Weights of a small transformer language model.
Size: width 448, 7 heads of 64, vocabulary 8192, 28.2M parameters.
Training: a variant of Adam for these matrices, 1065M tokens.
Each number is 128 + 32 x the weight over its row's rms, rounded and kept within 0 to 255. Layers, rows and columns count from 0. Numbers have three digits each. The size before them is the row's rms in percent of the matrix's.

# layer 2 MLP down (transposed), 1792x448, rms 0.0341, rows 1389-1451, columns 224-335
078:141109142132104109117118140103121111118161123124084178137144110188147057146156098111144070107058144104164092148148089106111135108181134135151120129088130131184127097128138136084154102136184132141177115145188140145145110039113118125120165137125255117081153179121173061117100097067147165141062116133132092124154154127110122132081093154119
071:118102161113144117148112139138114083116137150159144110121175104182106136144169081057097098112135110124146156130146102104065196119134088131130114091125159151167068137142168147088157132186210124152173130179205148115114128062135090165086147144168255100112142136138139088131110091075118127153121138137146081153096093138159158103064106186092
067:103101137173146123121087147108138047124115138161099151118195105186108138139168103087067085093106120137162096124137098133094156106120124101129138098059165166165072115150120166072140139143159155169142154143189124128124107066156155185104152157109189105098182171087129082124091093098142149148107099148166094116141101132196179136074139203072
115:099163111142116080126108197104090162079122101152137123134127088211101111099138108079131083136148131116128094140138082146150121127135136142123133097175106208146103152148086152146122136187145138122103133158180103176130089118159114130088139085112233131138124143101149059090123083108137149105108109128099128100125135129171159079129151135138
094:093103133133124147124072113118074069102128115156113104137166120179117133150147069095082101146107136114134137165150122120087180110144118127158120092095147107175064086104130177117215118196199147139156104120171131148102125059104139183135175136129241098090170170125115112099112071086101141143109153153132123121153103184130149107073085139119
094:103096150140127133108060114132142085133134148165141174127125096163109160131175084117101130135088158131129109150158077111111145089106137170122080105074124173220093039148118190120135144126147147133105077158191144133152115083161094150115173125133253125143175143099119115137061106083162147156153120145144123152140116109182164145107125191131
118:132161177169118099149104104161120100139150128139133096209110115125142161141134104089070104159107137073115131151147087092141190164131083076120162150097123170164058112122154145090204100149165120141228091144155168117102135125133156162114181137132123102085165143109093097113126065103116063127100103185192095093154150158169153130117090160113
079:116086165155126148166058157151133065116107166199114142129173111190138138122152151115141109096123138121167133128121097106135153148130120143132132091074161162150098100137131153111144142156180145163160127159164170138146126047150117151118156145138192124066143170092126117096097044111131150179093156160142102088127105133160149132082140181115
077:083044131138146149146093135137130078086122179119095136083158120191128157138160110076097148126134130109138153126102116128096165084144113109160122115083108145162092066123115181125110124179188173160103141182140148149124124032154092165074157139148250106127132140123146085110127091085144149161117133111138059108092100148133132125126126173115
081:152104154139109139121093166163091064143116120147097146141153125132101132131101117053125114124129122124150038159154084102092181160165133153107152160087134166117099047127169191098155144167158150157210112174177117108099088059130139155099181147127197114088174174176119130123113068109102135151100135144131091115111153159129140110101096191141
114:108145080112130180147103115159113108084089108108132119125117117140127107173116129125146125167165154069087095163128099158087135122121146134060101175163104143216118125145139153094196113161139117146123143148108116114121094109138154115089206140131155110137167136120130154166139115097151174119094099135122112160081121141117125075079081153117
073:077117121145151131169063151138125069130126127153130104129172107197126122117154107079092118111114126080148126153100075121115168109141111128132128110107140167167075103150161199134139131174169166168159120188175165158126115055122100124111168132162245113090118137136127053121113075072119133172094131163149078135166105157136128131067086173122
117:101120136102110151132095104160122099175123120145111127136126105089137194091123146096049156179215126139109145080121162139111117107099114101129113144205112086112159166132124141143123044127116121107116121204128123123111193163162206164148169168127028134152124130124083147180177099124145115152188140104118123155144095138125151096103107151131
141:127136155103114094131110142128139174135134160162113144154125171134113162103130147103200122098101079074154139077130107108167137070123149132079205181214124102117114081131113159106160160161128102130142141172128167121165116110098128118147123154122185144141146138176173112156153146134131106139156146118101154140226115084121103166125088174143
154:091170179082141185092117105122106143095123130114127125128132100108106159221231084127111149080102119148111145201143121114050171098132111070089130062088112137110153099097155145183142177213125110127092169135179128185095129120141114051170107070129144081144117129174082151114093116141088124108227165162127165147143112176109150117106062154127
160:118100134173130102158172128129174158063140151038118142163107161100089141153118119185177092141174104151091116180144114131091129121112153096138098031165163052098119112137118118105137049095127084173088123107128111084195107142105144097081161110146148114123098166140127162152177153119140136125123153166155163158131188117107145127148160117044
086:105104110129236152144143155124155142127101119105184111085106112116147110117105160135145108164151108133140137103067165112131138122115171121165132144101117117092104116145150108143116123114143086110105173142114096147135097120066098054111157109109255142100123122146139111102130134128124103129143121085122138145102121140142130111085129082146
086:122081149103129113173085161127072140120161116157125139109166090113127150144174124132148099183105084109139137155163122187083118133143094128134102145162102152208086115156089149090190100125177135106144125124136151091123157093088190120083136173072201081161178150133175129081086130104118096146100122129111172155118101094175068111114080139123
088:079135138162120158073073142107158058103143121132135138097121092145111101108128084053091111141139124106126090147133102089128109115114118103121157135120130120201097146116141135126144114160178093157122134169135149088113101048169085107092170143107255094143118154132115117164114119134109163138122086142089133136115150154128130135131090136139
089:076100147125147119132119132113099052153123118120140143139160109134160147161167098097110090136112133091136121108150089116065146089091099153101144053098132166144106078152133119109165149164156199145154063214212139096120126088150104146109188157140255127095152116172089104126048084072129157166052133189179072133107070184199159142082102187130
078:095108146113104101131096094125122073121171131180111153088133138180133083093097056117153148117098099093126050103131082107074105123144129178093117132092118118139079225074185127139111117141139155120108132128167180154141142108189061127181145160130208091145109118170130110133143161080131156129091152113057102128163190134128141114128133121148
106:160121122144156167093096144144098091138065157093085181168129145150099123084148091139141111147137112108132055115104149134127160162179145146141162158170098137157123183177162149158106006121093084125148129147150144111160100142100098111078116130156144091110099122118101129117070143160126100113151074105058155099050181148163099075164095139058
082:143116135109143175095105150099149063149114160133181176100082100156133074127071116121163109085146159107089158154132180142088146193130056158088090163131092113118142148112118134148105140096131143183151087199122092136119100102058119107151115167123255116141143074132156141085110160144129118097070114133100110148147142154129123138183119111132
080:132127099186108115149085153104127065085124122118114113098160141187086114142152127048098089151153165075128129160134114121110167127088145148137092132109142142160069115147115133113184112151204181153141098142167132123088087084101145136057115166155255101144154142135137097139128098082179155185080129146137088142136107134106153118045085131126
138:106124115124115107103149147133128117126199094129167164098017100132095089179102086085134125140188102136065090170190141137128048175141095142153071111105097132118132099130131165132135146105085120112105117164158098156147098119143130121142137146119255142127128153111093124143115173147126123091144152128113119128107156136055098121171190117163
135:146133124177114140132074130101106127133096181139053079135141145127129065133116074099143106152139162172145113127156082157092163078143123185093076150185060144111037117073118112125135082162174167125126133148157169085134142083083101096182139128225221114152188153147140172128064142136134111188181110143136108121136116105075211103143147199140
121:109152151087131135103110107119152188177147138145126129125126091212147175125109141119148143062132158147144096123155182153072181108139123125051160116105155087154126098147123209121111176175146132120104142130139141115046189099140159134115102113106200170141118129125081155111172205137140158109224100165079128161106137117145162123109141146139
065:067094133142080138159060166128117070106116124153096095137170108194124153104138119088088139114115121109127102134153082133130151112123098167140139095124133175157090116105115182120136145139152134152177112175164140108120104042148130129122158163140255149105111187119112069129117099085108125168102097161130124139138098138155158163096095187117
099:166079114094122158182088114129124123139105157151138137142128136123097152128151107153185181172056127164073083151158141113068092178121111141122102040105110132146149141133119170121121113146130101135089126132111124075110091167130199157167101167097086162165126136188121188125133111119157152093146178077162216127132117144095093079133101151082
069:089088137130126105120097135147091062117111127151119101130175102159119131114109111115122090158118134098131066196165088134116131114081119094097073151092147184146078095145075127079136190133159158057151109194161146091128129100080116140110153121157247157103131144083151121107163065127116156156130097149123126161148131113182150146096123100107
134:170136146094110105131127146184133142101156093152155112188121175166106134189143130079096136124120101100091154135145050107082149143100112150122126103077151147137068073102115137134145150132167103112113099089214092105107073190145177146166069142154155090141121169134139094084121141146212118107139119130081135102107121169189140128139117162094
072:113114149145150117133069147123137048124112135135106105135209100182102137136142111062105114131088116087170099138144079099087163121117108107117124107106143178138079100125139198116194136190172160142188111186186178135082122061111146154094142110164236125105151162141118048110094061095118163161123130177170100129113101145132131144103087188103
085:104087132132141105127117079149153075136171109107084160096159169197102142169194148160146124133097091124138114141148128120140181159086123148121162095106161173131076062114222168142125144147165094131116145091157197052134121106094144167118079124135152171110151168124157143090181115114137120198115183122165164094145147158115158195074178127108
151:120105068124123147147081100159149195105134091131114108125105153100152165088115135208098045132187114002212117176126142114034189129135099155094106127179088121114130118144145120112138075158118151131087122168108112126089131165110140106161158104109173083119138126159127182106141170125077144164109151163134154151102139181162145116132133085169
146:107140096117146183168105170100170092095104121127091141104136038099145145153087155133119116172154121133166051094128152123162147105103083132090105141144127077077103112130109099152189122088151159122122114111141164149064103167142108113116100109170133147112120103174127081081107122120142102118082131087138167117150163127115129105178163075091
090:159117113125099122146095124097084138150168131155116156100113151172163151102120114155131129177079097092114095129143157104118125114106127112169128158129158111135128136127098106137119086104144175109193152127133117115135154126115128148064061088120146147140124089104143105105164136125120189102170127188145137108163136089059067108150064226138
077:128108135120113116162152156101147090094136156170145167146147147180136124107164109088085091117106074118110143093147087091092187124108086104106101136090170136167093100139107137129156139145205208165118131150167138153160101071121131142093154105142173113113148172107138117180138120115164203165082145145161119118123110125169123130068107191096
167:140125117121133093142138076102169137134162165145086104163135180104166160097079152133142139191059133160145121149130195015130120105135151170126097149053116094142101127100166103127178092111142118088181147101137101105083047159075136187099160078153147127048160116201107162092107109093121118185086142183128096140157161125107088123129121147136
154:160082095108119153145134144106084149108113092134105130112109171157169087119174142129115110164154127159131144113126107154151142116139171130146129131133096112093143140145186069120148103111108132112139161158148069147142175141088167062187053061092164130151154152139137087181145123176087095130097139136134237199123081167185143096126121138047
083:114124121148105130140140121136130074145124152143107116132175098187114131123149120092120136113129183049163058070168104126088147107175125146132119153146128137149110114090164185067174121183219150122126143160156117133174103082133105157121148149116225120075129155130175100119119085105105158159062092223127097136111145194151141088080102171110
087:092083176150118127107066123133120046143162106163152126120132096142113169164209088112191140115091125118118102138167126144124151127094121164144103123114137194154109101120144146086118138156144100078136083163192151128143139085138110147111175129154250110136138148110099112124161105120115131127115097169118132178148164114142142108113066180125
108:098078112128146140130114129084145057133095094156141113104145095136142090114142153099125118108145138092093065154146143166091156103149115180119134141085126164111107114142117136072159106165143120110096111114142160105072150088169055154115155188115225120063169138107122102138085064103136159152064150198156075151130168156131098150090118147108
103:146132084143129175128123138150100169160145102159134076228072085161084061136127163162110162112206124131055186118155106175118171158189137107072201137083117153098127156124161110112083128144145072138106131073120136105103110147097129166131108167150158154141191141142100141167089154154176140178063112106139182092123120115133135142136135120095
099:120149098114097120120056107200088130120156133116021106167201112165128131103130180149105174120093128122139152177111137175092191122117103080141106160152085117169066073082108118067197118181126144136092129149124099129145046118138130103126154116128098100149133187145172124128151119142162111162131091144068130156095136151158123116069116150105
160:185116092137106100148163117109151119077077144133126123081129135091181127120195169155127061102117127142135156145129093126110158127181170114141112134119169106154133057116116111132164113155130114117205138182159125113230094157065140017102094048180102108131147128107127128138094130118122181125177152117106135115219139118143103138048160162095
082:105106122111144110133124194117159131097144181087137127108186121079136123070122176162133171120184160072140130144119105140119142127139139152139120155132131209121127133153130084070140107178110156122143087111140122104107130115064161156123132158191000131150091105122055074131127151124141083167092088166129113144088179119170229096149111064135
092:114119106164095160165110120140094060114158101128078121115175140203150131157163113129183106121068142106184110137184092106108123139107129148151118146143103155150127091074155137074122143123161120135131089117106170104142106142113140184136150139171255114093103179127114124128135177098125152122089124143104081113096138106159120108123129138107
108:117190186086113103076155147199089107137131124146132096122100129151100127151111104062104171175163127141129150128158141135096107112183094098096164150168118191141105131133117107014124128171133076110139095219202143134137109095135119112110165132115232099150167135079143148125126075110111057141130119095115138116127079090171139135111119199163
085:187123101034155164143173131148174124117132165113133129150088156114152140166110160149126095103111097146123194176152130119083141143122165131062101129088171048158143092124165115158121157123152049165155122130114153103147112164083136160139130156174148157099176124160136130145105112085148129157155128068090160160182138146101163173170144130103
076:095124074128135082106117163125117148082107104145154130152124106091072138081114101151150151147162121068140093133172088145100103167092125167102133123157147078125111126157147187156156108189157136125099149111102094159151133155078111154189078205097216101120110110087146136114101132149159118129105141112111137065153164103171134105120109157131
102:117089138136126160116060114148124114087149117125135153134138103099144153116162105124160118140113138094126117205140064108102127136161091153080146141120139170147061143125196148181147136123124202118142095155198122084162112153099170180105137111180247067113184154119148140151093074097127128100099135113104185122158096104166116108082038171126
128:133195105128125144118103171102110089098081122125077107086118096103128131180167107065112136192248160169098183086146097101134132091096084077091141108184083114080137183101113123128098083139145160107151126145083112185123147137104121171131147117184116101133135100091101184105144097131098136185136137114148140095163170193175118149099133147142
102:139091099123106150120123140115125133104157154130074151180144160149103130093078203174157151178116149055142067149142134161105123178135171153144165166176152137155085165144160085110138090116078101149133127176112077106142091145106169103108199151094146119109147208102162150152122087124130130126090089075115119126058149141164143088112141120121
073:102070176147133125157073148141088044143123102157117108140182111161100131147136094044101105145122137072121117159161083128123124117131104142131122159091119158168069080155105145084142149144173172121171083169193128146131116056118137153079151134136233139120164189169145104131102079141155118131115115157155077120115096146148135121058065176132
104:135178109135148188091126131169170142169121116146128168109160100110108170127230103108122096123085170135151103171120124134049089129207094146152158131165132166197165062134105147167150117120151169171125133149167167110153117128153093087125138140159213109175187137102092121159162146096147129188159120122196081113080124114130170128139120110119
111:147112180118114115156091111111126087105136156143134146131156097163143177067144065116176123180101117118131140154170050144137147082118138149109126176154090148210089078108139132100180094161091129080106107158150137148139108066173156184098200098070255126115154164152124060129092059126161155149111132166090105115134155138175171152135065198150
096:154161160152119093123089144161131134110141103157044142145167144187144117123118165144134133152123122114128106106129100114132145157107145120122174101162153165127049095106171080117144161173125160121149123133139099131154123089107130125116145049182205127091149148124169135163158135130130127143147142103098126202127052140111132134107081166107
092:119148126102138099124087133112125120088169121048132196184115119157146092115126150090158164053119121105087157201121094156175148133136118185112143130116067106118098081134133105127147167165153161112102169144143124150174123134096108168174122173119187156094161141130168123117065185128216071158114130073162141121153079148148122107143135219120
079:114063153140105140112075129118102082088129161156097159116167157140153139106120084107116124140097094092121114159154097127089148103099111192124113119074136165187079136153138156080158136158163145140131093161160146119120111097126095128103168178140213149101174156123105120128098078109150184176077151137162116119113126102164132124112108194112
093:132077089127133096142079211106100095160130149193135086137100084147115123117098109086113117196120126126132016136177134156156108141128137104108065178154102201180084149123186165091151131103102017090115083158180185109137181125132109162076141115138173033180136144050121114175158102083165125091102085110119107106149099060159182094138145138115
107:115159167119157145113102164107128160181054154118142089128123157075117108140147093129120110133128068083166193122148118102115147146102081118115153061107147101084110116110098162153121153174086104083107111170157097198173071127121176103083124065140152102118089174145141094164116147174144147154138113149156164218096078132140079108128084139154
139:139128119153125152169061141113171159069095115177116111085138103175102164115156164105099108118154103170151134109132117137078123031165103148122138081165133155108133177115167128124112113136142138125145153118166128167134108067113092099133129125109215109113083160163171048146110095105156127115127167151125172080150142171210182076133161150091
105:109128152096113103131120152125171134116061163166091100106154134114117196159115141139167119126097072113137116111098123142176121112088110189116133114203099150161081093128156134011112149150142113113072113148148132148176123136160115173154177144121089089106144165143122117145138148106131154109141162104122135127128125137135123122131086153142
# layer 2 MLP up, 1792x448, rms 0.0458, rows 1390-1451, columns 224-335
076:130093164151098110159105128160090076124161119169163137153166118168090146135167080068031072125116087099128133189147148148094182147136072132098131107095153156120058127107111155114191114168183162123153100155185166111140129061122098135087141145137194115099131134143115085070104097100117135157131107153104114107124108111117141130061127156131
083:113119117147117163115096140199115100150129108131126134101161101132132148119175093108084122114151125099161147204154176160077173121096098134082136071038141151211120070127107169102198133167171121137116089163157097140052102107138132144087166154076189127088128117125154122125104080071107131161113153194126145137143148147135189137082103145110
096:079155139166104093156110105097158085096136129168141089158167063154126088131127106099120123169159160085129108153130072118061148101187086120165078132109155202148103088134148179097179144123140181184179116151153127160080157085047128124043153147095179122104103138159110091142130094133147123088120080116154108134114146157166160074078061098115
078:133111138131131136136057170145136137110122136143093092103163118171098173121147080142102120112117121154148117177165108192128159120128094117165160067110199152164074145106172167097233152175162145145189133143140121121157132064142116117104171124123177124097108143118128117087142145109155073085092133168109119126094065165180127096072088087073
092:133089154119135185133096148151172041119145099177147094101189113127130114134157122116024098160121164133145098125141091096102177135121112157092122141073154164186082089139159147077174122131168129081115124131165138126110098145156105116125146133109202141071177131115143125083124073109127122135107173184116098094165079128164172103075076121131
105:122152132123121103136095125168138146137167125160143153149141152154143151063127077080078095147095158117111131132137094069108167148109090114107149103080154180181040088125144169145137146110119156167153116164179179099134200116120078155104136151118146124086110142115126112042103087081135118152088114169175081086186099163177148145160160159168
088:124063140126126141125063128163166046156112139169116127112137104152102087115145063059092125122122135121145103118146114173097178138128114182138114051060132148162167103093160179085148158113178151133120115163149145138133122059086115157104129143062223119120154132110107115085096084135098154178112145182158090119092131148153164145095128157105
086:070090195129105116128088166156138037117184160168136129137163104128167110136144085071094122111116141132120156115124106144130181098117119183137173114111132124127081084097114192121146088148112137153126104192183135131142142060111104113092189148074169137120148131107140070120096059120146102114131102173147154164156116108174144137072104140123
090:095091148176135114129077140125138093145157092174142153145172120190118098179149083091079108097110106104150136147174073156120168120147105147099121092076118158121131097101145193088125153156155157129155101146198157143134129094163073156110101120092197095090198138180121097126071115104088148181083144173148124123135148171149207134092075146126
101:043109129078122146172123114137158094139107166124137165182138109127122156129141074113097163115096081107135080126134087132114154106176107146128111126069153165172130075110102116158187126074145157143115116162146124122105130107106128122101168136081211111105135138139126071117087097094119206140116121135140124078103161179124166127127127104089
080:072094163160100109176043163162090083138139104166122120163133111175102154132151072067073107115121111094129098145170106101093174122175069131135142112071134149169088077118135174101171115163158169188148128163172165132106106080121081172081162158135177116058127173155100100087090069109158122179104098180156096163142073166159142131076090166133
110:144138125118145121125130141131134124130119121181139160124145161122149068141168114137112078147082043101104127096118073093147159147085124140104137092048180180116103121092149089143118107154105180162088127067152131171172073099141129094157109090134160076058082133160178086119134114135194194155114132139149197090129134125124174136142106138171
126:079116167148089065122127166106080108157145092205157123132083142186131126096058128109075130161139070116144123142155070133086148111182167101102181123121134122123059123102145105077081108191148162090150112078092159176159177083144130177098084134126169124195111131054130110125154118136161056115091132137153100128134123129097154087112123143064
124:102155161144107150180126107089174107140122107192129149156138115102109091142175121120121137174102109100146167093123112165128128059099115105124187156049083089087089066081099158088202124126153198118096118118164156125138137081143144152102169155110171117125112136141155120098082128117112148094124133158113152147062068169091187174072070173101
140:104151183154108146137105071125103071097085159161114155169156167173128135150095131066086143128168113096114091120149049186084187090143060099112128107142182127141095116089131132091116085130090107137150109137177144145095143146147101136090097184071204128148142141136141122027096065135109108171110145159110100068148142112118180131150110130063
058:127123143124037088114103143131141129157117181118109129075078105138102109127141104068119102114118134098087074109161124110140155128130116115109089100122138108122156091057155216114182141110125117174119104171142110098127119062145099102090165149103185157109142155133135110137058128116168127078155163168142109145134108158138122121084129167149
096:060140115166125143138088096155114111147179099143099123105177056194098166139110101092109109107083115106136115174136107155103165097151090101156179144048122161097114084117099169134125148091167235122092125163141123124082129081096083127076148144133198121116134144113097143107087128119139156116076108180152138143101098117125159134068049095071
080:077135173145091127146099151115105059165136176173136104115145093171085132102133088092092117138116116085137068135166102152111211090155105103131112142125165176158096076133076149151154152163145164115145132179184160103114068096143098168090143181088190104112102160162177119088050082127175189108134102149106138080139107164136171110106101153127
081:064092097154131134173071120130116056137124156178114135117135083178091107172116095101056092115153139082113081147132120119091157086150095157109194114103136187160084124112114164117135230158156151107174113200148150119085147095070136179050153133122215108088189125078109092100095068084167145098110077176126089141140126185138158142065107125131
102:113135090153116122161108115150128098134147086141147115147140064146074091138136078117107157135111167099124093145166105128076205126128093126111136113089161193141090080128137111104185185154118166113182081198153127136076103104115099150147128159131191136082174109142131166146063122091111125128084074179171088094141082120078172065071102184108
129:137150161160100134143133115123120161114186162162139089153113140132088121130075063118096145150134188056081085166164101120088182109165116154120133151114127078178051057125125125093177023160127221136149097077173099133101137144116125115114083158154160150181132111129095086137107128104170156144096093130147162133109087057232147115099076180127
072:152155178163074151137204085156114134142157111180073113160110085156104110088159050065093120153132132116178124140209099148109143127106119116104119123126152132121122133092093140158162090154104144101117092140201150146159131038183126171103124131125141102108105136099082152111115131062106148171134099132146124126091132116106144123111127154129
082:101097184166119113171106108138143089139133142134117118121130142166072102181170104071086099152098123107118112158137089146112139112163076156152094140058180170125087077117160169144179127124162194130126111154187121149089113072109073143098130198110187130085110128143101106076079072130172145180077080184129131146069067140159176104110093135113
119:114118143123143171084117108145187078087188092200145118190143097142102112132049104127100087181178151102176123188146136167062151097115105103149144078122161183115105101156085148108113150183123120182169091210192164165070180146118113122103137122124165103117107114143134063108122095135099153185126110111143131108136070145158209150137108130133
094:145144095169108121178141120092144061163138107148144099106159137168152090195134106143137132132158139142166128146171135142102132109148094112137123138128151156157088107096063132099106108107167208094153093149173156072121085126091117115137152152139207108113091135112071160066097152131155112143151081154123144106128104116106187132108142103152
116:169130137109127080200149136075141088145143097107138157142107143128126085110125047087107131091075121131094143087138111140085141103127140081099218129120205139142058089129138210033141098156124172120136122148147178149086121130118118120129149132188158152154096127120120086088122073123137153143140111188091132112132080113084176127099132173105
072:097078143146118117134073137150127079129131095196133112164194126185123138124130104079062130121100144133148105142165094114091178072111073140115177066088183160123128132109109194109143137114181159120145092170189141117140126062134113125085125178131183137053146147148117129083083077115150139179123087164094120142105069169139144140073083155109
110:127168122141132140120063117173177142108144159137117082103130156118133188096155119089097140123161060131164111154136130114080125108136127094140132143138151094151149097110179101052089095111130122134141135063110130131100104096167175113149192114082159120184147130183098098125116117106093177131126114161072129101090124152144147122170108127099
099:106127148135101128127151106171148094119173110174103112148160163180112145123101071107082114111107109097150129159158129121057179087099083153141135099068142188185105098085176141074151151142173202131122102139174135094066134107131052143065120137094190175115166124163096094082093072127096118117099127169101164140097135104145152156022109117118
121:117154122172106142073148157117139110101068099159130112147137170134104128177140125079132137110124113075168122129172187140120171122113101109119125122144123196156129112120184156089134094177153103174158137091159123119134099141134097135112140139095154119123145128122089115148087082127088142114158169211069156125109059127124084121128143121104
078:107093148151125133133109127136099092187162100192156112151146100151105118119142068066077117115128116096089094162151083104078162117141098143127138083077128165163073096111143162113183134158144180127157089193180158147105147068100084139063148164135180094083119167124130111107103092101149148157097133174132104129123100134126182148069088152141
107:109116174108142129174119139149116084127126117125131147148156105177141095114153085052122080092109095116200113120116140150102162119173117145162144089080161164201143082103109161104175159122153129122129124172104124114098108076129075111068125191063190116117162137140066126105120097136177150168126085195161108126128122143159150123081101119099
126:096154158150098126081134149153124059176185159167144102144112133184149105150066107120038087114110095081133103167155183160097170076135076178156197140068120168125119153110111186130135121174149175114122126155130192145139084118188103125119141132128180156121130123079070162141158090138212165124073048120164104136131108127132127146103150146149
133:121169122117110192121121109131135094091101086161109091125124129083030123132127075136067105103100060094172092173146134095132163084131153126118075185155118141190085104120156094148183073130138163169154149098161155137087129079126158119126110143147176112143171114168057075108133075117145127184080078153080162110121102138110177093109079153085
113:112058224135116154060134120134141080120111129118093161126113096102122109143145134132105148100083036091143117143127125167119113113105117115138215124104113129099164137090086087121164116079122128073056119138182099102094107118114136114115094111090125109089184140168136096130119098145141172162127175175115135124094125123105140149128106163109
083:114104131112107129156092147103150052131158146148119162145157071181108078096162089103069063151140093075139171149166079161119163127106084117132140121086167158185081107132119185117179150111163208153122104134147155139124140088111118129082147169117186101067107159126115090097108093106118150186103113154189085086075134123142174078080101179115
134:043113238134105115141184088162122046127110155174127084180136084123130109126104131119106171167094096102129146157136083107085193104129128139131152170052115195121107033109117111141163079132156184069088103146169123112083076119124135118082117125118193118141131127123121095106104046155189154139130135136118140133122158101182135144109104107138
135:147103158111127110144128099112135140108144149142133133116126122104157059107129048137092129148105175100069157068119102140099170116154119095128154122148181197122045115133093102113165082194114158101133118137176114164134162150120088112120121140128179124154149127075110062109140043115172139109108089121187166101076126108168171086078120216115
083:056168160152128123136115107127152079124117088160139134168147118167117086128140090089082091154127156091143083137174144127123148106133105168140115086109130142179089075109130191079143109143128174105151102189178158106097109094141097112091145175094179104095149131142061099157051082116152150161130092176113096160112094144125150068091068133152
083:058175177176093097128123150151092063104166117201142095153172086172124123107133077110074099130111142090149111145179107097087157119124087146122154060088130193126090094117112138120178095151128186111152090169169156092089101128116081144035172103060193135085139144120083139084154102112144158105072144163126102171180133116142119149114080174144
094:100145078152123122103098117166166060156180152131144150128157119152144126105129096128057132118146135109196147131141132154117169094115140110134171139108169174202109107095109139090145157148178187137096147189148145089105081100105148114118215138134171140084163139150120141069179105119128162143122138176167111175116120142126138134071091147114
118:112160115112126100145117130107077134135128050192164157133128155161102054098103080124026097110135079117080139187177069158081160085208043148093127084113137145178135013102147115182118181139124080158157133126141176084159128167121158140153149118123177124148162111193177131121083079122102115119136063133110145116098104107100185105093091134121
094:133118148154107105156069154098112066152180101193120114176169093168126091115091077141114096104162051089132109141195106108086156126097109087088119069096089111189092076098122151159122125121142134114116083178146115157091113110077143089063119169139200102109099157140139121058154093118164163137119071171109134140118118132135191138097102142087
134:146134148136098141130100109201217051090135131162112095141146086121196094108142117114104110150190164116136118138155078135139147129193049123093118121110127113166085105124149146120110060090119207111106115135223139080181082097142101086083160126111187114116126153165165075124101096100056152148133129180102128089105097144162196115086056104152
080:131138157131109151148167095152136113125109084128142122200096097117126114174162039096100084158103124075085143130208105150052121136157103141078183087075130159146083141130135134148162133099183153116141107143209148144106133150137101176143128117156131104103147095137108087121085099070160095163093079126145113088129125097112124175160136133067
091:106116180177106110208104143166110095125171113158108155133158134138127109131106079079105067168091123110106078119153132128131159147151111174127199088079194155142074089108128136099161131163117205112128097151174144099099117103098071134092131205148170104110127144069084092114108136116125157102126070131107111102130146102146155092110118157129
105:093142136142105130137135164107182099183153082131124120179140134150167093119130076116037131137116084057131112125160110130058143034141105146127205120089166203151108101095118154046143146145147174109095089133153135124081160107126120135056140143082181129168148143150091095063096059144145113166082110225097091117112065138144209153104099139097
106:147176140129149145126100063128127119141118126124146138111164107105166098096171107105105139149122122146139092107131126117098115100172120169175171097102104094160134095108138093093101132139085138167110132116100164132131092117181138101091092187128141117123154104120060130129151123121105155080082109124160116143085109149136141080081143157169
103:104106085156132119093102106162101090103071113158137105108148126168159132087098147061059132137127146088072145116124141160097119094092123103126156127074139111147084115127142180094140094213148154189033131134109126130064116087162105123111211151062142125192129129119091138128053148111112145146111169092128124103170127143160157146135158130150
094:071177181161143153138117160145166103125097129121140116111115118113099091215132100077061087146143084130142067128150079183041112096116096156094108087100082159128150097138117144126187147154162123106166118158198146075094085091108155141109132105121194131141121124159139150104074122118125108130084075175136140128128070146175140102100062094124
129:096158118131118148170159178171144155153148107134114145159114125150143047104100081146090119147139143094116138158142100120120157104102151121097126180105103151162069092101110097095131091159133108072129114139135114134140164166095153122090157116116179146153136134118120090131064048125101136152114113111189154166163022083132182112135146169113
085:060148158136102134140156131136171088116172133166099104191116109138139147124131085090122093137108178100115150117158103166112143116149118174132140129089122135156105068100074153116144125153117122090088106126142136172106165109138129144091166151136255178074154134134112070147141090122124124105121088179126138121125105132074247145104133173071
081:103103136167113099149103136171135057153160126178146120141123093174086114183156100091112074116118125083145141132152118124124157110134134176137096114083119134131113095121105167109149159118179158110147111175188166146107110076081091134058147144137207125086154148166158111105118132151141146141128136169158087160137129137120164135060105125137
099:088071159152093145162121099175075082130140150153123094080137115134131076138117077093115110156106160109082117176161111117075145136149113148121169099099176183119116118103088116118171091139156116115124099142198129094128099068098107150036101157086218071089143127098069113110126045104121148164139149113185108062132102112148165161107150134100
087:147112155159137110149056165137137097110121125130133089128169131146164122135121123122104100143116114066128122171151036149118113103112126092156163142126135152147124034119140162065167101189147161115158115155131166134073125109106139069074120159095183162100181136145110121104136100139156088124140118194191111109139102185130199118124088180113
095:123132156130057143158071170132106062163175104130149131133160104152123084116074059110128097115129142130149118144173091143042172096146060157160114151108165151183094085078100169097137186189113115105149078147140109137119123129139137164081120173159208121123069186109139106122113092112101121133129095152139076091133119095119221129105116134070
095:115143122149122142120126095161121095099140116122093163100163166096121081126161102123130138161161150118089153085113192087075146066150097156141124121090155110163128064118160061068188156129126099159123132178142079189138118135152122160129076146107157157091153123134081081165127062072126114159110120140196169145103076092100150112113177132130
090:106127116109118106107115167099132085107179145160093129101164102170155121113140078096083096104094133060138105191167110144092166105114141143108107108063095149195149112069112134094138188190163139109137101129173147109098159080114100136066121152135200132075171143151070100128057132090149107139119100176124104151154135092133159166060107161113
105:090109114134125161118131144163141058119166122176120119142143100158139115130125080106070128112111105098126166158187100170045189087150110137113133138069171160165118084114121142124200127114137195147089133149173145153098108089123096144096127174149194112105152124171168134119148107107132111129112122184101147127111102132132171090072087132076
126:056071138122133107105145149170114147164159153147104129150121172143155140122148128131138100167131171124090168077132150171129162120106131167087181151096194149138138092115100137081109143138170201159108093125115109110093151164200062172075125146066157148110173113113094162118142115143138133117154146145113148105130129157109145086106145173103
117:070171129156092088203160129177114098149074121123118119093156148110133110122154116095105148142167097128142049128141122138080187099141120156112161113122191197174103124102151181112166157067146210136128104132113143143081066125126107097088155147127156091126126118173166127169124055081162095114132079156124090086122084139192096057129108120094
097:141113182107099121152099142124145052112173124121162109135154064190141157118124095066131108124125102069089184163188129120102176075100084153121132063115189158168114095043107129158115132115107118091115080132128108142135162112136069074095055144165212149112136160113139092122117083168141158128122104198181124093126083134163169119136109134112